From a checkpoint of a small transformer trained on Wikipedia.
Size: 6 heads of 64, MLP 2048 squared ReLU, vocabulary 8192, 59.7M parameters.
Architecture: untied embeddings, normalized queries and keys.
Training: a variant of Adam for these matrices, 869M tokens, 5989 steps.
Each number is 50 + 15 x the weight over its row's rms, rounded and kept within 0 to 99. Layers, rows and columns count from 0. The size before them is the row's rms in percent of the matrix's.

# up: layer 4 MLP up, 2048x512, rms 0.0359, rows 168-181, columns 0-255
# down: layer 4 MLP down (transposed), 2048x512, rms 0.0334, rows 168-180, columns 0-255
up168 111:05 24 41 67 33 37 58 60 37 59 46 55 25 39 46 54 61 26 41 49 42 51 37 65 53 75 32 63 28 57 59 63 57 32 39 57 29 51 22 61 49 23 64 32 16 29 52 37 80 58 67 39 43 32 62 47 33 38 22 51 53 30 49 66 61 48 62 51 62 49 32 72 47 48 46 46 66 40 44 46 76 68 72 41 61 42 47 46 37 63 40 74 71 41 23 47 35 31 56 31 36 67 27 60 51 45 68 40 78 78 40 39 46 66 71 46 23 35 35 42 26 51 30 73 68 11 54 73 14 43 77 33 52 47 61 63 74 35 49 60 46 54 46 65 77 61 24 47 53 57 56 28 67 10 39 56 36 45 24 78 57 48 44 55 40 63 40 43 72 42 52 67 74 39 49 64 34 32 67 50 33 60 42 50 56 39 53 54 64 46 61 53 68 58 52 68 55 77 67 45 45 46 42 57 49 68 42 76 24 67 35 37 33 66 51 77 58 57 31 20 58 54 45 62 62 29 71 42 55 57 39 63 67 52 38 53 61 54 37 65 44 61 51 44 46 48 50 52 50 56 23 39 36 99 43 31
down168 106:47 44 50 49 45 39 62 32 58 52 40 52 46 48 50 50 49 52 57 56 55 70 55 66 52 48 49 56 20 63 61 48 39 42 40 69 25 63 56 30 43 44 58 62 42 27 63 78 69 37 43 73 27 40 55 22 47 53 53 47 69 54 48 54 58 39 58 43 65 29 51 80 23 64 42 64 43 61 23 47 68 60 56 28 68 58 39 55 66 42 33 35 66 62 65 37 30 31 25 31 42 44 20 43 33 52 34 29 25 69 52 51 61 77 47 42 37 68 51 61 41 46 50 49 62 67 54 37 17 80 67 53 70 63 41 44 42 54 35 72 70 52 55 82 61 53 47 45 63 68 68 43 78 22 48 27 68 55 43 75 41 50 43 61 66 69 54 48 33 14 68 30 44 24 56 46 60 41 52 40 56 40 76 37 76 72 33 09 48 52 39 38 65 58 61 44 21 71 56 56 38 74 57 76 43 42 57 72 25 44 41 65 35 36 56 74 40 67 28 38 30 47 69 68 67 47 73 26 72 31 31 58 46 71 55 44 23 68 22 69 64 31 58 42 39 27 57 46 25 23 49 28 59 58 35 39
up169 099:53 69 56 43 58 73 26 50 45 52 66 40 71 40 36 49 69 55 43 82 67 56 82 57 42 61 52 61 55 27 40 60 50 48 54 72 62 73 51 44 51 17 50 26 45 62 27 48 48 49 36 47 41 62 63 77 59 57 55 53 35 38 41 59 45 74 40 41 57 44 62 71 46 46 31 33 45 48 43 50 52 66 61 69 47 33 57 52 53 47 62 20 46 63 52 61 43 28 52 38 60 59 41 38 33 53 30 65 51 55 20 50 59 29 41 35 43 59 90 50 79 20 26 51 33 21 42 39 29 41 38 46 32 62 72 57 37 47 44 42 54 47 52 29 29 43 45 71 58 74 58 29 12 27 26 59 41 82 79 60 50 37 35 50 44 66 33 41 64 80 48 56 38 42 79 28 26 49 41 55 36 65 42 70 41 52 45 62 62 58 65 58 79 57 52 37 46 57 55 73 26 52 59 35 37 60 49 43 60 61 36 79 58 24 46 46 46 41 47 53 29 53 65 40 28 59 49 66 52 31 28 80 51 43 55 29 23 66 58 20 69 66 67 47 56 63 45 83 48 66 49 49 54 60 36 73
down169 098:78 60 63 45 34 58 45 64 82 42 48 65 60 49 42 62 51 65 52 47 60 42 56 57 37 60 54 67 42 33 26 48 30 48 42 44 38 56 46 36 40 26 38 13 28 55 53 45 59 48 46 57 60 65 59 70 67 73 61 50 46 30 51 36 31 46 52 32 62 52 46 41 50 52 31 47 41 44 65 54 55 31 60 43 57 41 58 42 48 38 55 51 45 48 35 40 58 64 59 49 23 54 56 72 65 35 49 74 47 81 36 52 66 58 33 55 70 68 58 49 46 40 47 57 45 70 51 49 45 62 22 68 32 40 32 48 59 34 62 50 78 55 54 41 35 54 41 33 68 43 17 45 50 40 67 43 55 55 27 29 60 48 60 49 65 79 43 58 52 45 71 45 43 33 47 33 43 40 90 81 79 69 24 83 82 50 48 48 67 53 46 60 57 71 40 65 48 46 67 56 38 73 66 42 53 40 63 54 65 58 34 53 67 25 49 64 57 60 33 85 68 40 47 51 29 52 40 73 30 46 52 48 48 37 70 60 39 46 58 60 26 24 66 57 56 27 33 55 85 42 37 69 18 24 57 57
up170 090:53 38 37 62 51 40 72 39 53 44 43 55 50 42 54 51 48 42 16 44 54 64 56 25 64 27 43 50 71 47 80 48 65 67 28 81 66 46 32 78 43 42 33 49 30 67 64 53 58 49 88 35 33 26 37 67 49 60 40 42 39 53 62 79 55 53 39 45 42 60 40 53 57 50 44 51 47 54 45 62 48 67 58 25 41 48 19 39 62 25 64 41 94 39 57 51 62 64 63 32 73 45 60 29 37 42 19 77 47 63 43 58 52 34 80 65 68 16 33 66 38 72 46 45 45 45 46 29 22 60 44 50 58 69 41 45 61 42 69 65 36 74 34 46 18 50 47 57 56 59 37 46 48 42 29 16 62 55 43 29 68 86 62 50 52 45 57 50 43 39 76 73 48 51 49 54 65 47 50 66 35 35 53 55 57 48 43 73 69 67 76 57 15 48 44 48 42 65 38 29 49 37 38 77 51 34 53 49 47 62 55 79 53 65 36 38 43 30 43 66 51 37 41 74 52 59 42 65 32 45 37 59 34 70 60 82 58 73 81 48 42 36 70 64 26 48 36 42 59 75 35 55 72 30 44 60
down170 091:43 40 45 59 27 65 41 57 51 45 67 62 47 40 45 49 50 49 55 55 73 66 48 58 43 53 47 63 72 48 17 25 41 37 73 57 53 57 28 55 12 70 80 56 59 48 70 40 55 51 38 59 59 41 51 50 38 52 62 78 53 57 45 55 38 62 52 70 41 38 44 56 78 53 52 62 69 16 38 42 36 42 43 53 45 60 72 56 56 53 36 55 49 40 50 47 43 58 45 46 66 55 33 50 65 69 43 49 52 44 38 43 40 47 36 71 41 69 52 20 56 48 64 69 64 62 57 55 58 27 49 28 81 21 77 69 67 63 53 35 51 29 39 35 31 46 65 72 47 75 63 65 49 39 54 74 53 66 62 29 24 44 71 31 38 59 39 59 31 76 53 27 56 69 62 55 68 72 57 56 59 45 47 53 59 68 72 37 48 38 72 61 45 71 74 59 42 51 56 50 40 43 56 74 67 52 42 75 25 55 38 57 30 27 64 54 47 58 63 43 55 39 75 72 52 54 42 57 49 41 39 51 56 40 35 49 58 45 57 72 54 46 27 58 68 85 65 69 47 45 44 58 24 66 61 55
up171 090:44 62 84 26 42 49 84 67 32 62 54 29 39 73 51 55 24 25 48 54 66 32 51 36 43 47 46 41 49 41 82 67 42 40 43 21 37 55 47 42 70 37 39 32 59 56 57 63 29 40 62 42 70 60 63 47 37 45 49 49 60 39 42 78 40 49 40 88 58 45 65 43 69 32 48 24 44 72 72 58 49 60 59 68 70 71 39 54 60 41 53 46 42 70 50 86 63 54 52 62 53 49 67 19 53 60 45 56 53 56 48 50 55 55 50 29 34 58 45 53 40 59 48 33 49 61 55 43 36 38 31 52 50 17 75 48 46 53 43 49 22 57 37 42 50 65 67 38 32 54 30 63 62 38 33 50 51 60 43 37 70 63 31 58 38 58 27 81 74 36 56 46 45 50 57 49 43 89 30 41 47 33 63 45 60 65 40 44 56 60 43 27 80 46 58 42 44 77 48 58 21 63 78 63 49 51 76 53 52 43 52 47 50 42 53 62 34 41 76 74 67 21 63 49 54 10 73 41 77 41 59 30 48 55 60 63 48 56 75 38 44 30 42 73 62 32 45 57 73 73 42 20 62 75 48 54
down171 092:50 39 39 63 49 37 46 31 60 47 62 55 56 34 47 39 56 53 49 28 62 54 56 19 37 24 52 53 45 47 39 56 38 44 74 52 69 40 49 40 56 55 45 56 57 16 44 77 46 37 33 53 03 53 45 31 48 50 68 40 68 72 44 56 40 55 69 50 43 62 69 68 48 67 36 38 41 34 56 41 51 56 58 38 33 52 48 56 42 61 56 32 55 36 48 33 70 69 30 56 59 40 47 80 72 27 59 38 37 43 63 46 04 25 69 49 49 73 37 67 23 39 64 40 51 52 45 60 74 59 71 12 27 48 35 54 10 77 27 60 44 25 34 35 61 33 31 51 56 38 67 59 37 72 53 39 67 31 60 30 32 68 45 71 53 51 58 62 53 45 49 55 57 56 92 45 56 35 63 29 35 44 63 39 27 46 43 39 31 49 49 45 73 76 47 50 55 51 15 38 62 20 68 32 48 50 64 48 56 30 68 44 28 35 40 84 46 38 50 75 33 52 23 44 48 62 65 54 41 43 52 44 64 42 84 61 47 46 52 42 27 55 49 52 45 52 29 54 79 44 44 45 54 83 73 39
up172 114:39 39 50 25 15 63 51 31 65 46 64 70 50 51 67 67 43 48 39 53 72 28 54 33 36 52 71 43 56 34 39 37 46 51 61 62 48 52 60 38 54 63 45 55 67 48 37 62 63 39 58 30 57 53 47 71 70 87 68 54 43 16 67 39 75 59 36 59 63 49 51 36 70 60 39 59 35 50 67 42 49 46 65 48 40 70 17 55 50 53 67 62 66 69 47 51 52 63 96 42 43 22 55 50 60 61 36 84 55 57 38 62 49 43 57 60 42 46 55 55 39 39 61 48 53 52 65 62 36 29 64 59 48 47 63 51 44 57 70 58 32 55 61 47 36 65 41 32 63 47 69 50 43 44 37 51 37 28 60 48 71 26 51 65 54 64 32 53 49 50 46 31 30 64 36 26 66 46 22 24 59 46 76 55 44 64 59 49 58 62 76 70 47 37 46 39 58 48 68 65 34 40 57 41 24 59 51 35 68 38 49 63 66 70 52 37 69 51 29 83 43 44 27 40 52 45 51 56 52 46 55 27 70 42 55 37 36 62 68 35 59 33 65 56 33 33 48 35 39 83 56 15 75 60 41 29
down172 113:55 54 42 37 51 39 58 44 54 37 43 49 55 45 43 54 16 42 43 59 57 52 23 35 49 60 55 49 50 39 44 47 61 51 44 62 25 65 77 39 57 29 70 57 61 76 27 50 56 31 61 27 52 69 29 55 42 64 50 51 39 52 25 41 68 62 48 39 60 42 63 57 49 65 22 09 65 35 55 22 35 34 22 27 74 55 67 77 54 42 22 69 52 70 43 64 40 67 43 45 54 37 48 49 62 34 54 69 79 53 42 41 54 47 38 45 58 42 57 44 29 52 34 70 40 38 51 35 41 48 38 56 71 46 56 41 19 53 50 39 99 63 47 64 31 65 40 59 38 55 41 53 58 26 58 33 65 65 44 65 50 44 47 54 53 55 37 52 60 44 72 52 43 71 77 45 25 45 37 28 44 42 35 61 56 71 31 31 34 84 54 48 60 69 72 69 68 58 78 59 12 64 55 35 42 61 53 41 35 62 70 66 41 66 41 49 72 58 83 32 69 49 53 78 65 49 36 33 47 72 32 69 79 65 51 28 56 42 48 74 37 60 37 62 45 37 59 49 66 57 50 29 45 43 41 39
up173 101:26 31 57 62 45 50 68 32 67 45 64 48 54 46 36 76 46 50 34 46 66 64 39 68 43 53 53 57 73 42 46 36 53 02 46 51 47 65 54 35 55 44 47 56 64 38 32 51 54 22 45 41 50 66 55 48 40 67 31 50 50 41 51 45 40 34 51 79 70 36 49 63 49 57 36 63 40 49 31 64 44 29 31 83 41 69 57 39 61 63 44 32 61 33 74 47 52 39 51 46 60 45 42 53 33 61 54 79 36 32 47 60 49 29 65 56 41 54 53 59 61 52 50 54 34 50 73 78 49 51 53 28 35 50 53 42 46 65 35 34 23 62 65 51 44 42 25 45 59 23 09 54 43 34 67 74 34 37 51 33 43 56 65 33 28 30 38 43 30 64 49 51 44 65 64 49 59 44 60 73 35 23 38 53 31 48 37 58 52 12 61 67 82 33 44 38 54 44 12 54 55 30 40 59 51 55 42 45 46 34 63 43 43 43 48 51 30 66 50 57 42 19 59 49 81 42 67 32 31 52 65 24 42 53 63 48 44 79 70 64 42 62 45 46 49 46 52 52 45 27 99 54 67 48 32 76
down173 103:30 61 53 43 67 48 73 31 36 44 42 37 40 64 66 55 58 25 37 50 51 32 66 44 78 40 58 43 43 39 54 36 53 21 48 43 60 39 43 72 35 52 65 40 63 48 29 39 48 54 49 41 50 68 60 59 59 45 21 55 40 65 55 72 25 43 46 51 30 52 58 72 24 67 52 57 37 68 50 76 13 54 39 41 32 45 51 51 38 45 31 63 28 28 38 23 42 17 25 41 57 37 34 50 44 53 45 48 02 34 44 44 46 34 61 40 45 62 71 62 42 46 49 35 44 57 74 81 50 66 47 32 40 66 59 49 76 47 68 39 40 43 38 67 27 37 39 27 67 30 43 59 42 83 50 52 42 74 47 56 38 69 70 28 60 21 36 37 33 64 51 59 66 27 39 20 75 34 86 57 54 41 34 66 72 51 55 44 51 49 59 30 59 66 63 54 33 25 36 54 32 03 54 60 50 47 15 48 51 60 76 39 44 62 55 55 51 68 53 40 43 53 71 45 72 71 62 62 75 64 60 43 71 46 45 28 59 29 55 76 41 60 49 13 83 55 53 69 69 35 54 40 49 48 70 52
up174 094:56 64 69 35 66 73 36 65 41 56 57 37 27 67 70 49 40 65 49 51 48 35 80 39 68 36 77 57 33 59 66 59 62 64 50 42 39 35 54 39 33 49 62 60 29 66 51 59 52 53 66 61 55 32 67 52 46 70 68 37 32 35 45 56 56 47 51 34 40 65 58 54 64 53 66 67 45 37 49 65 53 66 45 51 69 67 52 36 70 28 41 67 49 44 45 33 30 57 67 42 38 40 26 54 54 51 19 46 47 58 61 44 52 64 42 57 39 68 45 55 65 61 38 70 74 45 51 78 56 59 68 43 70 55 27 66 72 32 49 67 57 44 54 60 34 37 56 34 69 69 78 47 46 66 38 45 52 41 38 40 48 67 52 59 46 77 22 49 64 36 48 41 27 59 52 64 51 47 32 61 54 21 71 43 55 44 47 55 21 45 68 65 54 41 27 42 39 32 32 27 66 60 48 49 88 65 45 30 31 12 50 68 30 49 42 47 46 49 48 58 69 40 42 17 40 56 48 58 49 45 24 59 77 66 19 45 20 48 62 48 39 71 67 48 59 72 65 94 67 45 75 46 60 53 34 60
down174 094:31 52 13 58 51 58 47 43 50 30 72 60 64 22 34 68 63 34 19 54 68 64 21 52 25 61 50 50 81 56 20 40 36 45 39 50 92 57 77 59 47 65 24 44 53 33 70 86 44 36 40 30 66 49 46 39 54 64 21 66 83 52 29 47 68 48 47 69 42 35 43 58 67 75 33 59 76 71 59 81 27 26 50 35 46 64 67 37 48 46 56 62 61 68 63 48 53 56 42 44 55 73 75 50 48 54 60 51 23 54 27 54 58 49 53 31 54 40 50 47 46 50 59 28 52 46 57 68 32 50 35 35 62 49 58 48 31 38 53 26 26 50 45 38 27 58 68 54 37 26 33 46 70 55 62 63 41 65 62 55 78 13 71 42 59 37 44 24 58 60 57 53 50 65 50 31 48 64 64 52 49 63 34 38 36 66 42 59 72 60 45 59 31 63 67 42 60 63 51 28 58 56 28 73 26 41 36 47 61 56 39 52 51 56 59 52 42 46 37 30 22 56 68 58 48 26 38 46 37 65 58 46 13 44 72 20 50 54 44 53 12 37 58 59 58 40 64 30 45 57 45 71 54 33 67 25
up175 100:47 52 34 39 36 68 62 54 57 65 57 54 45 55 55 70 51 57 43 86 63 62 45 59 56 55 33 55 68 62 41 51 77 32 50 51 33 50 45 59 37 77 14 49 32 44 67 48 44 23 53 36 58 42 48 76 41 39 76 67 10 51 47 45 66 37 46 71 39 28 47 27 40 48 51 71 52 41 36 77 44 60 61 36 37 10 26 54 73 17 39 38 64 50 47 54 73 42 48 74 51 36 34 57 17 55 46 59 45 45 47 63 22 46 77 53 14 35 53 58 64 37 47 35 36 55 53 40 06 46 76 54 40 40 57 40 23 20 32 49 38 54 42 22 62 29 70 65 51 65 56 61 53 57 54 48 38 67 45 43 43 62 26 34 37 54 54 60 40 54 46 54 65 41 69 51 46 38 58 69 40 31 84 41 50 36 35 31 60 38 56 36 60 66 47 28 65 56 53 48 48 36 59 89 42 55 58 44 28 58 33 38 63 45 48 45 21 57 60 71 49 57 43 52 55 68 46 54 72 51 52 23 61 31 60 58 61 70 31 40 56 54 50 40 36 26 48 74 48 50 63 53 64 30 40 53
down175 107:45 27 61 56 36 75 43 58 92 41 39 78 58 50 31 46 28 65 28 39 41 68 38 42 29 52 48 48 71 45 62 34 51 33 39 59 56 48 33 56 69 81 44 73 40 31 34 28 51 57 57 44 92 65 54 92 52 48 67 63 55 45 43 26 60 63 39 58 63 39 50 44 57 50 63 98 41 47 63 42 66 19 56 43 32 30 50 43 44 63 47 33 73 48 30 38 63 23 50 64 41 64 57 37 25 40 40 39 12 57 34 62 52 60 53 36 34 13 39 61 51 40 80 38 33 48 71 63 57 24 60 65 51 26 46 53 47 37 57 45 35 59 44 34 40 50 51 65 45 51 54 43 64 10 43 65 39 40 71 51 41 65 44 29 66 34 53 32 44 32 64 65 27 69 35 47 37 58 68 73 57 57 36 22 72 61 22 22 57 64 49 73 39 78 48 69 36 35 45 39 54 59 26 69 56 33 40 66 33 48 52 68 57 43 39 50 36 50 35 56 56 27 35 37 60 60 48 39 56 47 69 22 70 39 39 47 54 66 36 46 38 65 56 27 43 52 48 82 28 55 64 50 38 33 64 33
up176 090:50 75 32 52 60 72 46 59 32 66 48 60 44 36 48 34 55 34 26 59 46 38 32 71 41 52 58 59 45 55 78 49 43 21 22 75 45 44 38 56 57 69 53 41 21 54 49 52 43 24 42 52 39 63 41 68 52 72 31 59 53 30 48 60 41 66 17 49 55 62 43 26 64 51 30 43 41 39 68 61 50 39 68 35 61 47 50 50 39 42 61 66 47 56 35 67 33 52 70 35 59 42 48 57 32 55 32 60 47 30 44 81 37 39 45 29 33 46 46 62 76 51 55 60 67 51 59 55 66 56 58 65 47 36 49 40 47 84 63 51 24 51 59 44 24 26 30 58 47 64 86 38 37 52 46 65 29 66 49 28 29 67 43 18 61 70 50 21 35 59 46 59 56 49 91 61 41 32 12 60 66 33 59 45 41 33 15 42 56 60 53 24 46 67 25 48 41 63 48 90 30 76 79 56 44 57 44 30 55 46 45 47 39 53 37 62 48 49 48 42 65 61 57 42 17 21 59 61 58 68 34 58 46 51 51 71 72 50 44 38 69 46 50 54 60 66 62 38 73 18 26 51 67 57 44 45
down176 094:39 47 40 49 33 46 70 55 31 79 41 53 42 48 59 40 99 30 65 67 17 62 33 59 57 56 48 36 41 43 39 70 31 60 44 59 61 41 45 41 52 64 52 40 32 38 43 44 44 74 52 37 44 51 29 57 48 51 55 78 49 46 77 52 46 52 40 39 58 49 39 32 49 54 38 52 39 50 44 54 64 75 47 39 48 49 64 65 38 56 46 58 84 40 51 55 43 60 56 55 38 64 33 50 59 32 53 51 39 43 41 60 20 56 54 23 40 23 42 37 51 69 48 36 30 43 59 38 47 69 40 54 42 67 62 46 80 60 89 47 63 30 49 23 46 49 36 52 33 65 62 41 60 63 38 45 32 45 55 32 60 64 65 32 74 84 48 65 52 28 67 55 37 36 39 25 32 62 34 62 52 37 56 46 62 20 54 37 25 54 57 63 43 69 60 49 79 31 49 70 80 69 58 66 51 39 37 45 64 61 43 38 47 55 57 54 33 25 64 57 65 57 41 49 47 45 60 70 81 47 48 58 41 45 87 53 55 45 58 84 61 47 37 34 63 56 37 52 32 39 47 45 42 39 77 48
up177 091:47 48 20 55 46 74 78 37 52 49 63 46 51 58 61 56 61 60 57 60 64 43 45 23 63 49 17 28 60 90 37 49 66 36 60 33 60 46 55 62 51 52 20 41 54 65 62 38 41 39 75 40 39 66 21 34 55 66 43 63 36 55 68 49 76 70 59 60 53 39 26 62 57 26 41 37 63 47 37 52 23 70 67 81 66 67 38 44 66 52 61 22 32 43 41 40 47 71 45 68 58 62 57 50 49 45 56 51 55 75 69 56 68 58 43 50 61 61 79 38 54 51 34 68 57 53 53 37 41 57 67 48 54 40 43 53 45 49 63 82 31 51 53 55 17 57 51 66 46 32 55 69 49 64 56 57 47 45 82 77 45 62 50 56 47 35 34 47 73 79 40 47 31 40 79 64 49 64 36 46 36 45 56 53 50 79 51 41 76 20 36 32 65 47 39 43 52 62 61 53 47 67 42 45 57 44 53 83 71 28 43 55 45 17 44 73 49 30 52 62 59 41 41 37 65 27 49 59 18 46 72 52 71 60 27 24 51 33 73 55 54 51 61 66 44 64 33 71 50 44 78 68 49 54 38 27
down177 084:54 72 59 34 39 43 43 65 59 48 29 61 70 43 41 44 31 37 63 32 39 50 58 39 26 70 69 70 36 46 63 49 47 72 72 58 57 54 49 27 42 72 50 46 51 53 40 34 42 36 53 60 41 34 74 33 36 38 40 47 45 50 43 24 46 49 50 59 71 70 61 75 32 49 59 74 71 59 32 51 60 50 49 42 15 21 64 65 35 45 42 68 33 40 18 39 62 50 36 17 55 29 45 55 58 46 56 50 80 53 42 58 32 54 65 36 58 54 68 63 58 65 50 54 71 49 36 69 54 43 54 33 02 59 59 52 63 61 40 38 35 45 47 22 61 49 40 31 34 48 58 28 60 51 55 64 27 65 24 53 44 52 48 63 53 39 58 53 37 30 55 51 90 70 57 58 51 42 61 45 74 27 73 53 33 34 51 82 18 60 66 48 32 38 45 56 69 57 46 33 46 52 43 54 37 55 56 14 39 52 36 53 38 64 52 60 42 49 64 38 62 37 63 48 61 78 80 49 56 36 63 79 45 50 48 43 51 55 33 72 35 75 70 55 76 48 69 45 71 37 44 59 52 37 59 56
up178 109:54 60 56 37 59 36 72 76 46 84 55 24 61 61 37 40 36 40 60 49 53 44 45 49 46 50 54 48 58 77 59 59 57 39 35 71 32 42 70 46 70 41 26 30 65 61 37 72 71 23 53 50 60 51 46 65 55 39 68 48 72 22 39 01 40 48 45 56 66 43 52 51 63 45 41 53 57 58 46 51 36 54 46 62 41 34 56 52 24 42 66 72 39 50 60 43 59 38 62 60 50 81 48 73 32 63 68 99 60 65 62 82 44 69 38 48 34 30 49 48 59 51 51 53 31 41 45 73 41 56 73 71 44 44 54 38 74 73 39 60 00 64 37 47 54 45 63 65 57 30 36 48 60 66 53 40 50 43 64 71 38 50 42 53 39 43 58 55 33 69 48 45 65 37 43 47 42 33 32 31 37 38 54 34 52 57 48 60 67 28 57 48 58 41 53 31 39 43 66 71 39 75 60 21 55 43 51 47 40 40 35 60 57 26 25 41 47 55 55 69 33 49 21 32 77 56 68 45 23 91 63 44 81 36 61 37 18 54 59 30 77 66 57 44 55 49 54 27 32 49 34 55 54 52 41 33
down178 111:40 54 16 34 51 46 82 61 46 67 61 39 43 49 72 41 67 50 68 51 38 72 47 39 63 46 64 36 48 59 42 58 42 63 41 84 87 38 46 68 59 67 48 39 38 43 72 60 41 63 43 58 70 52 69 32 36 61 53 39 40 40 52 43 50 54 25 37 53 71 20 44 46 42 42 51 65 51 06 42 66 55 45 41 81 53 48 58 22 43 55 65 27 38 65 56 51 49 38 38 73 72 35 31 61 43 60 36 56 56 67 43 48 65 24 73 34 58 34 51 47 52 48 51 16 69 37 49 52 57 59 66 70 48 52 30 64 50 51 85 40 54 32 63 66 45 89 11 27 40 58 50 50 68 40 69 74 42 66 66 57 52 52 43 53 40 58 41 34 30 68 58 59 51 40 01 42 65 31 55 43 38 52 28 60 79 42 56 48 56 30 47 29 15 63 42 54 41 42 49 59 48 46 47 51 52 51 43 41 33 69 74 39 34 31 56 56 47 44 53 34 45 42 65 43 33 70 53 38 48 63 47 71 54 73 44 30 73 53 51 28 46 53 68 38 30 36 24 39 65 15 49 66 24 51 50
up179 090:61 46 55 44 53 48 57 25 33 55 58 44 58 52 80 39 35 56 52 71 57 43 44 25 45 37 25 71 38 61 41 49 20 71 38 61 48 37 40 42 66 49 41 38 32 40 34 57 26 19 63 31 55 23 34 41 96 62 38 42 64 33 51 54 30 34 61 72 45 59 69 69 38 56 36 57 52 75 56 59 45 56 63 71 49 49 32 39 45 64 31 43 53 42 40 51 45 53 52 48 64 31 61 58 66 51 50 89 40 55 63 56 55 64 43 36 41 48 30 81 51 49 42 66 56 37 58 49 49 26 43 45 32 53 45 43 54 46 31 54 29 47 27 32 47 54 17 78 50 56 45 48 59 71 49 06 24 44 44 73 31 39 43 56 59 55 67 37 67 71 48 42 11 58 72 47 59 43 43 70 32 29 47 66 23 61 17 50 37 35 55 29 56 53 40 36 53 37 56 57 65 13 66 57 43 57 45 43 88 35 50 35 30 26 59 54 64 67 52 76 28 62 59 26 47 63 80 31 51 43 44 46 54 50 71 35 42 65 35 12 30 63 84 46 61 46 58 31 23 62 32 48 60 58 32 38
down179 092:27 50 76 55 44 42 38 53 46 62 26 56 47 68 35 50 22 50 59 52 30 48 36 88 47 30 43 28 32 59 56 58 50 43 42 36 50 64 38 55 24 65 49 21 80 54 65 68 46 47 50 44 38 45 30 38 44 51 69 70 31 56 44 71 51 34 51 46 54 30 68 47 65 59 63 19 81 47 58 81 42 55 44 49 45 64 37 51 52 19 59 39 41 52 48 69 60 31 27 45 54 60 17 61 44 39 58 52 58 43 38 32 59 45 63 48 53 50 43 35 85 59 23 43 71 21 62 94 45 39 58 25 40 45 54 46 20 62 39 46 50 45 57 52 67 33 40 49 36 78 57 31 60 59 52 75 37 67 39 45 30 39 53 68 65 37 65 38 48 62 65 51 37 37 37 54 64 59 55 43 26 39 46 59 68 77 39 65 45 41 81 49 41 99 33 31 51 53 61 83 49 33 38 44 79 78 74 45 58 32 66 42 70 35 74 36 36 68 27 25 29 51 43 31 48 49 63 14 56 07 73 29 43 57 63 66 23 62 47 46 64 57 60 42 57 69 39 30 75 22 59 39 40 84 52 57
up180 095:42 38 63 61 64 37 53 50 58 50 67 38 66 76 80 40 78 60 39 49 26 48 54 58 60 35 42 64 68 38 67 65 45 17 32 55 62 77 73 65 52 58 58 48 56 70 61 46 82 43 69 57 56 46 47 36 49 39 58 61 25 56 56 70 47 75 51 42 23 44 41 52 44 19 66 50 47 32 58 47 33 45 54 58 27 46 47 63 78 43 27 33 63 40 39 47 67 40 32 41 30 46 52 38 33 60 22 31 67 38 48 64 75 65 54 56 60 37 55 52 71 45 40 30 31 48 69 73 45 56 55 42 38 42 72 28 47 35 43 59 60 50 41 69 75 45 65 45 45 50 51 36 36 55 34 39 43 29 41 65 43 60 59 73 64 48 44 65 56 60 74 66 48 58 48 65 38 42 29 54 59 29 36 94 67 33 63 32 60 67 56 52 75 76 47 57 39 32 29 48 61 57 32 46 48 70 90 47 58 65 34 09 39 51 52 66 61 52 56 62 70 66 52 42 49 50 34 48 56 36 49 54 31 72 37 43 36 75 47 45 40 24 69 71 43 56 45 43 39 53 19 50 67 44 51 52
down180 097:24 59 59 56 58 66 64 51 37 73 89 40 36 48 64 65 70 53 33 72 42 36 43 39 52 57 49 54 55 45 43 52 58 82 24 52 54 12 30 65 52 55 66 55 33 56 55 42 32 65 41 66 39 79 56 48 68 56 63 28 88 43 59 68 67 51 46 46 63 48 17 58 67 56 27 55 60 47 54 36 88 28 48 35 82 70 65 50 54 32 52 59 35 60 45 60 34 28 58 43 64 39 35 32 49 54 52 24 10 50 51 47 70 37 34 70 48 25 66 26 57 59 61 43 68 36 48 66 59 43 51 58 47 34 45 48 45 48 33 71 22 47 63 43 29 55 43 27 39 53 48 63 43 25 59 33 42 66 66 27 61 67 69 35 43 39 50 30 41 33 57 24 41 44 34 42 55 43 44 66 85 47 35 17 57 52 39 63 38 55 31 65 46 22 61 57 23 65 53 41 54 57 65 42 39 45 02 47 41 59 26 57 44 34 11 74 75 64 48 35 49 60 20 69 52 77 48 51 59 62 39 36 32 47 45 43 58 21 60 58 48 75 52 30 58 34 65 38 70 43 51 64 47 66 43 26
up181 100:34 36 42 42 20 40 42 50 49 42 64 53 59 31 52 67 65 55 28 45 68 37 53 42 33 47 52 39 64 46 80 56 54 34 52 52 72 46 48 40 41 55 39 40 38 35 39 55 74 54 43 34 63 52 41 61 82 52 60 57 46 60 25 71 83 48 48 54 61 40 50 29 45 43 49 54 67 42 41 62 45 44 61 48 53 45 54 38 61 63 58 59 47 52 63 37 47 29 36 65 56 24 20 40 38 52 47 77 47 39 32 50 37 49 45 55 31 39 43 38 73 42 57 53 59 74 47 42 66 69 58 22 42 61 57 50 47 26 57 56 39 38 63 32 38 56 70 67 37 55 55 61 34 43 22 58 40 53 41 58 64 50 50 73 33 46 50 50 62 53 32 16 87 64 39 56 43 71 37 47 36 58 51 53 60 31 73 43 25 45 63 33 43 48 73 49 67 11 81 62 67 67 50 51 53 43 39 71 46 52 49 58 38 26 23 78 70 48 54 79 41 49 31 36 68 40 76 66 41 68 56 51 43 77 50 72 48 82 60 61 32 37 59 50 50 76 57 44 40 49 39 40 56 52 39 54